Weights of a small GPT-style language model, trained from scratch on English Wikipedia.
Size: 15 layers, width 96, vocabulary 2048, 1.5M parameters.
Each number is 128 + 32 x the weight over its row's rms, rounded and kept within 0 to 255. Layers, rows and columns count from 0. Numbers have three digits each. The size before them is the row's rms in percent of the matrix's.

# layer 7 MLP up, 128x96, rms 0.397, rows 60-108, columns 0-95
092:134157116126123089082106109149163144150065172069141096092150074147120132152108138121178106172122039111142112135149101144083098154181079136128147168149119149183045145144113138172111105168176099147107111124171182104113152122092130154173104075144110111148144123142155106054176171105141126102
090:142173180120112151092149137116125133129157109115121122146142177080139124126171145164149140141139129124096075128119127156125166159149100200092158106154049159202106207096144173102111132097147123104093158114124135159093148091117154108122149154118143052124157061083095057093147124155185091085
121:109153150161090127120087162191111118127163094104120115093126139112247114145109131098089093156133153115116122083141096168093083170096115126103151114156112130143070137099127114123199128117151150121149112163122075110127091142157027087129128065108117129197124152144080074116116159122092129124
090:125203125084163151123101168088172170181016163125136151115150117134105111161144165142126116169099175148183193140126135137103099099063103089156105192160152192102136113076134119140107084145180097141160084124138101142101132133126116138169135101099146110100132118133151176111138106147141081126
089:157165157093132158169116119139122189128143125189149142163166102099112168161131135083077115149192157205143165164145132149130137132119142160146135143159156114152082113096114100135157100109093135143209167093097136175142165155162127063093130119105136113186168131086137139046157066131149080143
103:150130168153097099088115110139071147079120112152127125144120192157164157068101113139125169100219107159097099180139150107102105100189146153103176110170112096153129177164090181120094127113071142151122113178093158155149185182097079130130166134126163114085127131088117116130151127165179116096
099:073113069090076128139130136143092101110123152138131103139114043093127113115091112120135079142105093112216085146150116129099079141105094159141171116146139069113054165084119084099136092112128111114098161135167124124084077149142193177094161147096117117092119117130115162182113152145141172183
095:121149111097165111111054115116139084142094118146207144120070121079105138141127083166144166093072125117171135159135142121107157162121087122110178153083102146130105037195118152082157108151107161113156091102113090131135097144171109136120106139108126102158114113199152177167179143107165139185
099:141148109104138110162103075153146152145128202159102127078142160156135105170130121106093122099166098175113138147166138106105157113142142204138159109148128143112113127112164118152076092084216095141117153130087078154160129123126086051148173073170137120110168162122151135184197152109138192113
104:114127119098094118134079201117134187109188091110135106143153062145192151168117076085141093088136145146104116139127158140148116105120150118094176169121091042158110087096124119102132160088208121105142137134181175128107152124141158167145131155138088086101102175171164125162110189126141134110
096:130176104123083158133104086098084149124183153154183170112122130106087145166126114142176182094178084107139121144136110128120129095114150110107133087143115103187127152184170149122143137157146120105096155132145105087085099126154206079174116086132128052144079094130120200129129106135078054152
105:108055090166093123175150094177123071149104188123123207111122131120098161142101175144104072119109125119098150109135170142128186094082161151147123130106101095124102084162146108134053110114097119197089172150176157132167076146088103124139176158147066128140117142089142114159124142124093124155
086:180150072126076175171082168124114075163148115186129122145164171119110106122112093135060123149128118087160155140147117182170145158075102089091076114167110179154128145150125070148135128127145161178150124098174139125045134223133106124166140076169145119151121120132141117135133161117136115150
097:091105115135052100170126120123181104112139163101186085084133126075179072090056177136129109111184108116139115072117184138177129164106134166164098139130122103118156122103147140136136161097151150146074123092137082090131161161103120080125083113127088134154159151120141073136112090178117183080
112:139093094158094107156070157119134146091158119123046182130139141096080149133086094094128127106111119089127087153203151100179109147158176066138122108148155119182136102063146192149153114135105110135104110091169124194122183110089174097154111098129153068147139134081155164128116095138126105120
096:083149111119167140059194131102220152116164121090135091102185133154105121156159150087078114138104097144148110159129106114170189132100165122161130131103137200177176088159144137117129182165115092134133102154123141186097095128098131168114167160180080131121151117148132144100098174094140180127
105:140116143153157112139165076091106132154150132171118161099140121177176136105170131134119133177147132105123207098111141055170150138093156190116129140101097179142138146110078116140134137144084093127109136161098108191119188167057172095163116151174133135078095191135106132124089097110056159129
107:128097104102087096132151088145155095151072082061127093146131135151118123123165059159139189160111170084136113092097135137165161106114107130093107153130088120149213153070175165138121148114154132161145189152161126147113066121111134171155114085178147129094100117102176149171167147151170102179
107:133151118104176128127087087149130185162179119133086140162139077160087153134154171125170142094146134119154105100178052107141108137143106079120134097098123093151164189115091104091169070171082142128158114157120117139125045170109114139093153097068163136209135157111110147128127153139070120103
078:131113126130136143117130120093109121078123054133115163165176100129112090139108107146084089086123105162156151130113173166099158113117148144158122133181143108171117196120095174180151168120145149143164115136159177047104174176190109141112081155080017151145124127141153101102141112172123140124
093:147089123129104109146133175154144143151135143111142147115147163104106111119100155094116186147168142130170144147108189092091101063131114208073131129097130143144150085098182101106085146123101157092143185081159074154071129118071170123168117088098154096158155121175092191166147099105140182097
101:156175151161123065149103126153145097176096151109186151080137171151143108124155128168186137141189133199073156101096102175122153147117139149120140115104082140156128096115074130110106105069130151108140097098061128121107156167114123064136109153156090048105168132151095084133141159123164145179
100:106122146068110046136201115171163143114094145191093184108117109106121105145098110100103164144124114158099120075130137169144166153157156097118072115107131097134150131106151083080095150096157105142105109097089147158159145120118106164121044146089079133164107141135105041164137167091104097140
099:170125128108096139136150088140129122109139226113122154101121167134111074116170108123115108132096212078097107068136165110098138144107128131144116153120125073088084137107170085083139093095156173141158117196115113173107169162108172093150146147153159119138137108169067155125051097130069122137
102:106123145128158178121105120089066105195120132141105161129140129097179146127072151097138128104141127113079112130092133062134101075110135095181109107124122159142091140135101081088090191186088087166140136157056147116104208183153091136167101139128176126100109166116106145109059136115161143134
103:178151087176082053112041129107087151154161129112136131071162131076124129141153148123142119145185150131114138142099150139101147114062079116042148111131065155145145127136141143119164138134110169087095144136146149084105172071137110114100118181170147130105150152113119140109105170082094059109
098:209136135143135132141118116142095103149142196139106089117092101204095117071094147158121115132150117117113201065105091194162091102161157182164119126129168178081105113140119128135167116126099106079070122145129076131087149112107121122098186123132184097146137170181175124126145123156137171129
110:130143101127107152109121101145199114120109138110096162218109168162139168104124147137142207097105146171170125131129125143153164147115134105164174123162110133114128131144078180118147111074146120161131083152018117066107164120090190150121068120111127115152132115102157131097103203136144161111
097:158155163122103098178148152063143124144093143155158117132137120155157067084105119217095111048128140162121169094112116130138107086143102125155184103110119135174209155165119126057177125169137131096123099086152098145105136101147146099122099127151096120077126158171109123104164138061177104143
106:123088134104157070130099130117163165173164094214120085147148095174137108128133155114112110174142149094143082131128146149155122147090168143092133144128132068088098129135101162185162132130150113150102076091152086160106170119172109075139163059148162155203097125117079146131115133070185128082
101:126128112147151183118092096161131069090060181095111151106085126108183101148175140154075121170171143113121119150180110088112139120116099116129224097167098106165108130115156086095216123144135074165063114102113148098136124103174103112093178127120129139139141098115129110121149148141111076168
100:141128190081150155174126128129109075150119148100075090126104138161115093107194129197134135155124109092088106065123108154120197112121144146141108165140153141109178128129096116120154153131160075178143201128088135126081128140083086154086127127143061088124111155095099146163091114129061120195
104:184145184140109135154189117174116131124166131110128161183134166104111148080139098109107087098182216129130114081145102131140149112224138145098117093125145076081149163073178133163113176114060109143142178128092125132204135115134129164161139126135124091131114110104090131173139135130124084119
097:186123122118157119109140113211114116127146188094122110154088135091130129110123095037118125186167130129159179137078136119122127092157163137112077135134172158111124116174095162191135144111118169088100069098112120158099150067067135095147115108152097192142102120167174119173111176135104158133
102:053116101116163137117125109085115177111101179093102104079070101126145154082169156139140085178106124126100170140135113082123069067137149139118077108183143083156093113170127097103153102113175203137087144163156123131143150109094166099081106067128170093150154140124087154114130096145134115076
105:112090168142155134086089114120144082137073106090093177073115125186108104104130143104161142137154119057203103113130110131134149119160089196058122102134131127197104179102133127091147088174167163192154178144067130081142132120137116163177138127153089136167178134140132103150107122134114122142
099:102141087124160103064109095157123157144112141125170091152151129147175174140123133096113111179186113076113139142091135150078098112141128075080160181091201143118148055156154123126123168118129087149119134163131131149048116094135153161117120171076153089136083108137085115141182142101180087174
099:174148136125106097157057210098148144154123083179156168136090107188185137067164107138142141099170131106104204117113109112085125125085098134166129124071182122067131162115117185109111152118069131168119095130137089165101137139137125124136091112118140124134078151134161110157130178182156145157
112:112108128164134099153086096145123150155179159116122104183130143133132130155151078128145137160078060080148096134115114188116093113104085163077197195101123123116132141091086135163170109101142228175130082138091148166150102124111093111112135144093121091115131161168104162175109121179158149177
100:159103208109121107158139153171110134164148090142160174120131141153180061180144147141069115124155196108114105073118117082139154077129152135123096177121082130104104117154097144180122121092115127151134139135085104167184158054213122071083078111095117158151117122130146145116129139155149124149
104:128099147065166138092139105140141123135080052121071155156064091047130140159132052162082089166100154167081080114126095119092119138082052122174130110144123120203141111073139118102163156137153133125129113157116137139108154086142130151138173137126138125141124115111159161152143136069093085130
104:104082094114121156086135147202153151183213162102081131110163109131106090133087161047089099107141111088071067149097098114160118099107142139148132094123135187171080115155092134133123119158141121046130140143201120119129160101130115135128133116068164133169164144112111134135159168112123102146
096:141155086171117135160049178112100106105097129069139100140137095122084075109155148152095155152151163141103141091176120126132181132140122151102124122157136146203222122106111083039121133087153116118178156145125102106087177149125087111140193155142114119146091158113132093121156127094156123082
102:098115146154171127096171104105116110140056113153148068093121150095097143145168131119156150095089108105086127146156120157153109096148094045088144085111116120108172097149158166138196096183080146177114173142098122104097116122156150134178186117153195114157132164184148148102140164173174126147
111:050188133162105085170141179122118141084105141105134115159159080144150152168117113168158126119066132150105105160138103154134131163146098144113145151106156146141149100136179103130105120116108063083097079133126151048105105135201113124134143190142147121125187103092167118140171045160115148080
100:081197146047118186158121108152180167122186138097167128184126148128187060147171125120132140116095115194166098142101070119157146113124112127137091146076079129123145169092122163123100102131173182129154149100125135159102134128094174175153111144149103105093158117104088066134127128140134162164
091:165176136188105210126116097132103126077121147135124139094108082062133169154161158175153108099122049133134122143133122152139121096115132109164159153099115159124091104040104175074164118120113095111106139154113123091114153111197097134101105153186054124142124160135080153118061126110132144145
111:144097088141153161195154098100189109094156168127127118114134100160176165120195117101182139159137120148155176117132089166138136128106080093080135140121140124140163048157128171161136149059162102158134068093130170166134093142084109132117086095084138145107119184150166080123082137140147099174
114:115139103140114153100150177059096140099140138189129143097144153079128045166090106156188149099096180129125121126150126131184135126090077114107136178099141151082078125164132127059078166179164119127152119164098169151081076107092114121117096165122089091163150167127139144147138111075171124124
# layer 7 MLP down (transposed), 128x96, rms 0.377, rows 60-107, columns 0-95
089:111133174092137110090106122122098108162119090085120143118123172145069107125127064145074146119142155143110049091142190100135102118124161088080103146150107177149128086101082089118119119140102094193062125119107135115113057145092130153063113129123150137099128089221190145133101131137144116159
096:094153102121153123092132127116177213146123179134182152148106068115150087104105149131102199048161144093120145169130111183097154107144120156135084134092168160132137121134158091077146135152118092096172152134149129138117149137112153100186136110138059045156170090133152172132125165139122154174
115:149092069165123118076126160150108097196144130171140100164166116128073097106165107103105055098146126088119059082122154145157152115133083109161128115125175143133158167117137087088179078104129207175109102152141131155165120142115118138175094154104092098101099125082063165120107112155169121143
090:203166093154158123162116130083117164121162126144026121109125137097150180136110103108129135128157162117160122139169078115164093088160054175101145035160113102148070172085124116130150084142098123143111105138153098107090143118136154120131082138058153105115092129131100177125137155168104157116
086:084105110107172135074144102064068110058147056099046084127056085087125092147116143078136123142064094103101134152150132128118084136151135110127140151126157148169085144104137147121126171192154127150115157055104112082101094126152155132153148106155106162151134095119098104147155103124122092153
102:102084127068113134156101135106150122095158102091091152106144133100139109137072099110153096107169110183149145161115126162135127053213125148201108081117148139127112124182122132205169148102131153121093148108109102087140112114125193172139066123118143206135116144047166105140150142102129128128
095:059132141107104150161141229144176196120128113108182109085177155100133148137152129177155082138112152100121157108140113160139127080103138122154138162119169146143124044115112116071114174126093149143190089122085151131177132100144116147158169101081091186104106071127149138105102128139107113166
098:140096108177132188170117150127161117166091126096237145113160124129116117093112155126184140159173129136116152100142092201142105105166158107148117112145177152134132140152124147078162102109091142166112125143132124114198182078119081102122115118154091103121160113145095105204194147164085108083
102:087125125126082118196135143108105121088170147122154103100117165137151143141111160178099078038118084215121197109087131094129121101143162106096137166161110117093105156080152152119103198089164070146124104165151128091154108164109141091171158106121123145146097102150109062135154144095143136163
100:124150104119121182123148112173149150137131103186106077167170102088163128128127079129114056120068114187093120127144090143123145085114143093128111093113105154170134194150170183150091172163114125233078132167171160133155075128075091146150151120121101157111163130090140146147134142104141094134
092:134158164146094196147163134154119093120094105144116143159165122109160167130169131135064116149110119126084168150138126139185127124078155181120161096125112139061124127085124133136128172065121178166117078104155078132150095109124100113091144167111085171138117085150195039099100128145065172144
098:121170126145142155162117126148113125161107144163127124167100159142103138126146118167105120126148135126128027090062089074183114137109108151106094121090133158082130183188142078151105073179169117150184119173182135096105073156139160112080117125086086148089123137166133106150142157141104053106
097:134112049139077134103163144106143101150143091124103194087137122160140112102196151150149143089182144117111127142099157138137107168119119122080116121089131081114131126146119090103115094140159141196093172103169123073118174155140104052103171107091077133098107160108050135126187149175144174148
106:108112142131133148081133148128145171135100175106122113128048130115126141098072142131108131116111107132134094113149161147099206125141119120128100164178128215091118143103147079166115203103113206129096117056135146126071160179128100124101067156147132130110184063108114117088096130166106093119
104:166123059130129118117088147147127163232179156150092121171106176124083149172100095194131110165162121147134095120146142112118123123208118075134139118152137111142113129113139131092138128136161117119084152114153107113107113070127057101125096131128111118133100087159158202185157153040113122128
098:122163114080096113157149111118178132125092176181061171122125145132143169173069126093098118135118137111109117128201097127109125086127106099117154091115144179085155126133160134148126112112112169137085149105142107163194049074078115227153155155130094104128119176091136155145177136124160121100
108:094090142121142171159162162094076082149189105159208124142128114118156127093157152086092133123174163195132207103118126159181131118120129160161105143113156164129100114127121147179143125189161113085146138063130141129117105115117096101180148107120107151112025146132113061109146137115103119116
101:170097149152108088102179131120167089100089173069075148088133094171070178167095124127118142166149129146095138139125083132150126080112106089055071148096104119210145153120178154128161199116141109154110134141087104148092133135138121162097107109148142111101104185125173170082143127086155109127
101:122069116155162146145146150114148131146135097102124138123035119125123137136102147084088144094132122097145047171107067175101104138153201173121135153120122101117074114109127160118101190121097162184147145183116114098077133104122145167110068182111148067088191124091107136123124162086117118129
108:151144107102122110117129091147154110110167155145087167157184146155170118178196128125145193069141188138132119136122168145106154207068137186140116133086127110130108159178105134092164104104113150165140128144159166091189179087152074093139130137105123118110092110200087084113128141129174156104
098:116114109098136116184052128157130104144123127096127182166095153098125144114080144084111105175127085156096168133150119129084110164164145180126104118035181201168173123146123102181088122151160126136133156122153133139091126130130092112079143088137146092200084154116132187149178166140142161142
097:133141120198074078067099127166136092192079138115234094102135072137106103167125076173134096143153130133146156089133152106121123183163093104108148107178106123116093098096143099084138115126172137118175082100106137128088129121124083122153159107181129157155172123165102154124146152135173155095
098:119104152178058089148126113156095134146128100175247134116136111154106098093082116185086131218081109140109126141105102083152162183150100119157089152131141157115120164125150066136165143095137107118146125117107178144129137165137099108083149151128163142164148157143179171164127146144105169094
104:140087119133166093105100116145144166123138158122100088152174092078098144103086122116091167149138197086158110173116152114150089204113132174136063133162165112164098134176084097119167195181099087150101109133127131125118126110128120136114095203146094167127134130113195122142192168118102087090
095:119107123089146112109140165105101065096139140108000131118097161096107077150148115102123149117138127173075108094112118065196073144080125130130090116109104146114152123130098143105092110132116097136090092111138112115138061146112107049108098128171154085086082129144108134101151114131160085156
112:148107131176127194102102121114138145110164087175097111092118132113137175158163170144114093128175115145128090094117086182137107084174082118099089148115198162134132155138108087112171114115139176123109208126126099083084100106161085141049136143089091181066139126126100119121162165136086092116
095:110118182147127129152090170121219117152121103146151146142203153107092158148126178138121098100090124092104083132066085120148100069097102144093120140190154104125187133083142225099120118154143145177101153154133152075118120137113151132102143139182114176171144146158101142122161167162143114152
107:153128150123112150100136102103142151123126145161140160175145114077092144100137142139116151080102134133164134158127119069107113111086144118134049124133128124141157150074202102099131180161117113177150176151156092104119108214141188108075131107145114200163172112126101128199159148206160158150
097:121124051103135171131073075131101178142142138185161125102116087140171148114081158109082093196162113120186129121144021090148083089143093144100154115122145131086142178137151164123116159151139189163122131110114138163133108095121111171194109144140121155083140128091082121156104124144106109104
105:144143150160146082086129123099117171142128152130255118130115158188172134135132149100054178150124191184138118103107130123107103124039157130156128141117127115121131084117116136143138095103101131150144077131091136116106188150139075086105133144149111098090092129161124113160138119136111160091
100:164134115172127085181148141126184161124183087085225153194195150158129081139123142122162106137138098083166135160141076149143143183144167153151132128162104088123141133114122103136123118108081167116163094125148162093104185095164064133157095087136137145131115121152156163161101119176140182099
099:115131233101134063154163077131120102110068099106059167121144174161127139104142180076068156124124121091125120085144168131115111115154094138127088108128118126155144131173124148132135135205141144112099093078152091105105096123091151076168143142164065113105183127144091084101143118134168154138
105:156113140102168197163134117124137105156087097108136162171087107136148119108074125126126087130163066113096124071146123114120176105110187150116140138110131127139155087140160126129066082143108048104106135160075136112135145186092161133093148059147140136105121134157200115184166097133157045142
097:130126086107080129117121111111085182145142171096134065173180146162146062115166069155124102197115101129192156106090163077136160102078157148151149155152144116107114158123118166157130095137112105121155103141146142128093141065178130109108115070167120111102118065191108131115101159085117188146
098:084218192099115123110128094120121107099145146166034131103212152132163066117129119177131114100141149101118152076092148176136167120114089136168149103120129168155155112088132157165137136120097186128116112121115109129125126133167087094122140103109125111140128148156025091160111086107101166128
097:148166119073088139106100150152153148108126109121084142103100103078137098098112111150122150170121107150119146184181137134085148130092128071154121015205155126123122172112141179125131146118104091149138053086155082146133134145099121131179138103146081108198158116160148160106098125178109125177
106:142118103172132045168102123178128167152143074141179203153103132144099130108133094142214096156135135136155105125095115143144134154087138081161051127130169120131082099136102142091098151152103137126132143138086109115153121123096150086202112134108138169186158163108184134147160113087091105186
103:076128101129093081181137163144168115153156135151087118091143082135125202080162176161144105087131146136143161124128139154193126107178160122066103175160095149102130113144107163177131141120127098178148183100047143102125119150104156101103135184092134157142127133133198096101084144106192114128
099:184154127139113111104097161136162194120147102109210143080117184135076168158148156137128143069133168112111131134191130148160124121159148113118109123150140176084120102198169146105165069109158142171119135100154168101152143115121128100217177144086132077112103136123165182163105111102158133153
104:119147193112103118160156150100075133108139155123162192115181116130182063102180163170163092146113130160107148139150154101157142116138092172112116117085125106172155134105138127133134179119079087096146126137086134085107128140140174149146180131172171151123077156094164079205105095121153189074
101:117145102152097121151161157169149154142168086142187119132154069121080151156098115082116147134085103100127180212130100149126167117147173148033129138080121153077102177085134116103132127065161084150163073125145072137130098156155164091101148129145148161141102105130148157060129137156122155144
102:133119152150131125135190142130184129107158149126186209125125150117190111114138089113147117075100174087122083160103054189142141162188197132155132106097082127113166112178131137097080134161152198083142171126110112086132175099130146148115131139131129094100166114081121107097128125094125182133
095:140164102075148129101148134095106124098112153066057109142116136123045102150114123078039106167104119129148111117131142096131130088076143155087150123136124105183073124149119090113123153149126087071131146121156174119056187150116156138162134126181073193112098112091081121119135151113112134175
096:180159121141148144149120090136162127129113122109048108151110112104073125136119104108155163192160097130109138147097156137100113116099095155105031165157178164145116124118107161172077149135077081102120139165089118168108123155181112120158138192141093078070092143148088148066091158161108095144
107:143118117198117147143171141113084141100155116141195099143148103102188115132141145177091099140163174105103152142114107111156097134105116189119140091165100113112092094204117111164160134146102146127149076070107201137156096089132076092139179148107085098071104174135057110117136167139165120113
094:134078153207170127124102153110139137091160117106195108126075107143134131164177116094073137097163126112055148142154155109121144195115136080084179177133145107148065127182144133148137082123109108140092117136126168104109146095146147135116071098109081134175120117183123213160133094121149150152
097:174117188153172134144150133116155127100159150132111153172100150112141138113068152077087094112147180181090115148090110149145139127077174057084157098046094085108129037132130149164096160096132113118130098119144118118167127190118101115101131132126152143120107139167194108146101170145085127181
107:129111119085115147235149090144193216086085098108190159155123180191109113115149077137126087135097098149160109135102098115112130129171126133139182078149126097090150154143114160140100148096122133125165125130169116147147119105106137193084102131151148073163091114085173098170100123118137114123
# layer 7 MLP gate, 128x96, rms 0.403, rows 61-108, columns 0-95
095:124143112127079141115143105200100111072123151094111147103095158147099139158109102132067092145109170191156123076127150068126081102088090052102087067140167104119074135096131149104116195063150131166136111146082108076128167113141096145128154109175129156094127144135155144137105132079137092086
117:103055148128172158073134114115173122111149104147130183146150155083105141110172110117125069191164163091121127093131087119140163100130125163089151115138201099148110120111076122133126106124158187179090156141077100066136146099118119059198135141116152153097169159113180165148152117091122087142
095:146146158169126097135064144096103098090121148160131145130135119115151185167103173081125135149159151100140078180115166117079063120121124144213153151137170138138115110135217141177067134186153162124109074110144107156173060143161117161173147069101145130148138146099151135135112122158157141148
093:126128103088086098191136172127129105119143125164118119125109151103135171087135193165163176142105123131053100149118205099125139138145093094124134095184158145145182148119098103101163148068132092186058106177165091103124114145119142148130127169099096147088115069152187097151090156127163095103
104:128101139171148097138147067104147080184128166167147054113122126114088084136182158121160094129071117104136088140016162109134172112078106139193145122121121172140137140128111123136130077119171153141103161103147119139132163056197106131129151144172154184140131154165096150117122131115122090140
100:152118101172144113079125165169117126072101154166161158115107151107125170087162101091119151128108071079106163147136127121108142134158101114109197113136092140119140144140135101159202141126134110112094141167082068134158072178101077093161144128157105068128218139120119189122089159088165083133
104:060133097119126133136134151127135127156173129065164140130132127144121148089113127109170116126121149093103133157140077147193180074146110065157180063118108094157150165070113120100176158164168102141097162154177134122191116077178131101153058133152110090142176117108175141098117128085104133182
098:156088183182074107114146142088113149194154124110156143117166186181142130138082161138153134136139118104140100117064079133143144159185108100154117100072192154097100077123080130150152084133091124093113177117115122136126162143087187181147120151124136061105153128085116134080110180120132104172
107:146127136149149169144122093076140144093196125135158134139146135170112125122082133095150162134111173117110146139096166122140098155128098143076156168122108159142068068116151044146050147145088026123106148125108128072119168162165135110142098098133168188154087135096130160081088098096153134113
092:094132113093152113088104124173149117117082111052141078139083156186175099139128107111161144127169122147057099089152125100060168088100124098144156090056055163125139168156121174135073161153097131106137141135106159099117055175115132177080113138154159172174135139128133134123119131142140119114
092:114171125127127125152128121129100113147181134149163139130072141098060113154125131144078100126139101115093126102139118126150113097073124157194113142086196155154126142188143070122117150108162133166051148120136160072112141124067132074136214139167132127156117163115140051115112085136108052141
097:143102131145051125107128181142142108167122122132137133087127113161105156079119115154122108123151144103178144120156131146148101122164152104108042109143079084104109097106171106124113160113170150164083086046146156133075150221122119155156132042180154131086082140118142184147102109144132109147
097:136103156108140102086057111107148175118159157162108164155130150136166131163190101097083132127062124114106130134148131139154129046151131144063121131125075139069149037143116067100110151103063106142105126131099131156092125164167127160156172143091176170117108132101159143118117121102145125200
104:170156177126180203083171129131092092167145080174189127106095150148136159081115122150141109098158062121134158080082163106148120105138107155140148104096066124130119138161129078080048102133129132102153163126124156121149126107150206133188160165126132115119151106193115108144120140113186117135
096:063124155116115078141107137152092149179169143139147140123116124112120090134154077161136103101094184122128117119160162096125114063130171148112118172065144101048090105157177132165083129106081179142122134164106148142130149144160160166202124104063101117052146136111130119138159149108190082143
108:145102144164076148162070138117120150153104148092124158136129137117066181109139172133072090127121088132110119111086055134185096117117130139151109162104145103140142117100108113142136091142144100104028124081169169113145103088085148098120083185095046135113123064169113155131127179119155103161
104:157176186140073101111095144138177186132055114152166107127108113180104097117111142105178133132144141120067134120104085116159155113058104112105148138106145124142166089119132112127149133100134129221160120085101166198105112063142157108105166158106156167116130138172124103142081098104177181131
106:080122133079169154184187198134137128118139091158169115130080185100079103201124156076118142119155141114104117152104110123118102098070142068158140099111127174155102054176154123137143093131160105126162157099159151093122127078153084162134060156103107157097148135100127126191142118128146123157
074:099153096144221130099111105140092183102090123151137147088171105136128141082101123155101087131102102131084178053115127106147186115080135132114102151147153108085125169149133083149150153119146167148121106043145121119146185144113172166107152187120105177118052183123120160119113102086137119148
100:124165109159206105079098167177134146144124177081158167173136126145086122104077106126142148143180140086091124170097092076097118087108064102080118090142141095101134178098121172118124108108124102125111094117112132140116125109104101068110091103111097160201137166099088160089138092125128200160
106:138125150146112167083088112113099139171112144097111131098091123190177141144204137169121127133071182105129110095132174155122132110096094134112094182199105119038096116171124157128157137112115172147094084138036081120112088123117114114132090136119089185134131095161165117155143147091169117119
098:146136118112157126150109154098115136154174141087123097113115150133118127127159182132149122092156096033198133141121126172120157133041074137124103112131107153138202103084177171093119102141103143139112098156080101108098089109136210101144183138141080115108109137087106113064114155172176138105
108:062161169085127120149105094079128182105112123094090140104082102148121144082106125125097189117071224097110108129130102145174128154115184134135096109131151123115067153104186119142137071127102080143102093061099101082153111118097079092095128157139083155168134109109135125125154111144105092173
087:017178201092159130138182163084100155140108152141090091116062139115128070085127138135146153127108154116109123136102130101122133117130132107125170060140180145140143128122120065168122104153144130082097126084144094140124098152161126089133163128149141091101131151147027109173108132117166086146
117:104057133151120114157140121159107178132102101082137083166125137126133163093113153120163102141142133119131136125117091198147207127164111093140140122115086154080192148115175119141174112105091157145095172163201088122080162114130163078111154147108125177069144158109118146117118155126229161127
105:138159148152135175134119165109157128104161120121124082116111090103127098136147181145177075086164164094055094149152082191104146123118142108117119135130095141110173091181164096146115098146178137110173118085115111151063173125109130136079162177136189110149087148068158090139104091077154118193
105:125158139172160172078132071131078186093126133108176107093145172169116199101097168122107132120102174129102065138141120123173157085176121133145090073154133084094163052108125099125146136082054119202129128171069139149079144156111120124169128129108143132120135139103108152144148138166145137152
099:121094127127132166072142091183176096111151156039156107127079090146090189124104126092141185151109143080077157107153167111145125138151128082108099142165087139130131114109148144133070161121155149171146139142071098133191102160089196114183146142086094172149116133115122180112104106137125151080
111:108118096179059136137081095129117134137146149194113140133061084212067183126116140159103120177065160133161150106080128142103136146079165141085149100190110130089130085122158134121121076126102139129151099098121140119100143133120162108151160130135205140150099131139098114060101166137124084088
094:116117161171146161124141131162146095147045174158108166165085124192113106178125142175107076180119104167183085119088122087107135119144173130110169110129130151141130062104147134194119181101197109154081093132090109146113118114123173086115183122162079100147123149097156136141118155156167108100
098:119098143186144077119125168137126107111154106142102131089093146135080117166132086108161148161129164103051046094045129125162113092104092103156076071166084126122073117184112102111087110110105102082147143186139108110125125102075136133196128160115139134151170105135150104136131147074095159128
101:121136137099145119102107166143122152112172163133144116127093121180095105137129178170136129115082109088103111165030112124147088111145139076173103115118085173135092026133142043126116111073144172141108035098184085124160107112139132148089094121148095128124118149134126133114167135112107162122
104:168102118146087131100109150147122104117149141155159077133157142124097106157178166074145130156148114131109157112151121134113150115116142099110091099106154097084053119067062125122091085151128083134083083068170152113112119137122136068108122161159101186134186144129223114151082161179130132192
102:157123115175150107113113060064089143070095167081131154150094177122127146106174151088113116117117141141128176112110117088134099028143102052146143133151167107105123144125119087117141129139108147157091140126148080111118157144121187080190095112089177075121160155126107174078106155143159090139
103:168112100151170099102121112161119153130121105154133138137136109155087168153121154112111166178049152111121183130111077176128113143160143143113139189122096121034130137037160098158104069120090125134141149143176123102160204112134176150139117133157187186106106148143154079173138138158114134148
108:166181157082134137080125159119148161124138118092150126119055139129118105144082103161170140167149136134143165107116098138157193119101131107128180126165121100117111146085152084172139158137115141119116083053153173133162127126074133136122152080152135136123192171097062124058108122107062170053
099:090165086124131128076163131132152158170073108158109131156126141146131166162142192118112141132190123126135191065139110082116175088124120104096144136173144144111068142139090147071158129092149119126177119098098158169163076164075073119148114107171113150094145176160175170115163185118149116077
100:129149142159091076111135071067165139095107105161162139095078138114078089132061129101127156102130136115122111155087077121150063111140112139100116119136070069092144129156184159155122056166118159140183146090104089126166149136114148096161181114112115180074162139137146147163120158108107124199
098:107119188187151162084119131135122117147120083077167150104096147162124158081179116145182094101115138099127107179167142089198199132147125082157107084078139129130115136097135114125106173137109148045147079103173169089126097122107167131125169115144130155134098145122140075084105075137155178159
103:169113140123129050153074101081098111091136153112111117125071123173110205131122101115123128082199123126128114090196101114100103145077078063172167169087127180098168100156113143126140119133143144101102164095130191141126151105074129130122162124094131132131106114087161115139119156075152086185
103:114118148114147119167121104124099121146122129143150104166095105126126213111099142116157169177109145120072075095119110160133166140118096193133199162083126100168145113138125080103121085169101126095126168149142130078093101118087053121114101045101134122115131112108073069110089054087130145110
092:100108220169118122207116135129159127122058143107150173076149150091194081155163179195140129137148148107142122106144140176153126133083129119146098109134076138147196189170143145102091088111159157145153137127085117150059141135151103150173097155142127131073146108105152138125135121156149165150
100:139152155150122107081175176119094130195125154158113040096120121188164134096146111106083131120115145102117140141125088089171157078135111157080183084132110137082117072163143142090156102130092167134069146075117126086151157096115136156093070113112118147128136148081093121154082193170094121110
112:135139138116132081182146156166120087172096146141108120187174209170136087149117100107132126183138140126119062089091160110182122118172109100134061121121105194100143143139163093173152102065127145106111086076115132192156139162131133115143113174169131144150122112133146158074158098096146077092
093:190128156095140132130119145133089077096111121134110136188129101119133145163064111077151061124155145127166112140141146137164144134064098069157132162135101090109169089113118098073140121207124109127106098076144062140184157108141125109150180126147097191111105135113110094191075172134108171129
099:084094093077102111133160185176163186179145121084095078131095116169141162108106153063167169156144146147150141085155106130130138138095145104101081149098164105127173109118159129208105099137191112155156113149122146148140126135087159149105120094143112131077177197111171130154145109086114092070
110:109073163152113125146131137160108115165131136141117184109088183086162080100116113102135154134092114185135091120106160121143109128088113090023116102078121143118137140121148115108085096105116168167127135123171112121125099118097098160110097144131190160088158231139201146188113082088139133118
101:121136115152157150117179087166100232129176170088170127156123179151127193157131080163150131185149147116091138069148136068170159169160148147143145111097111103120132144171179105126099128164131150094091100109136064123144169164188142104137123089155141115102151145081091174110105112152137111105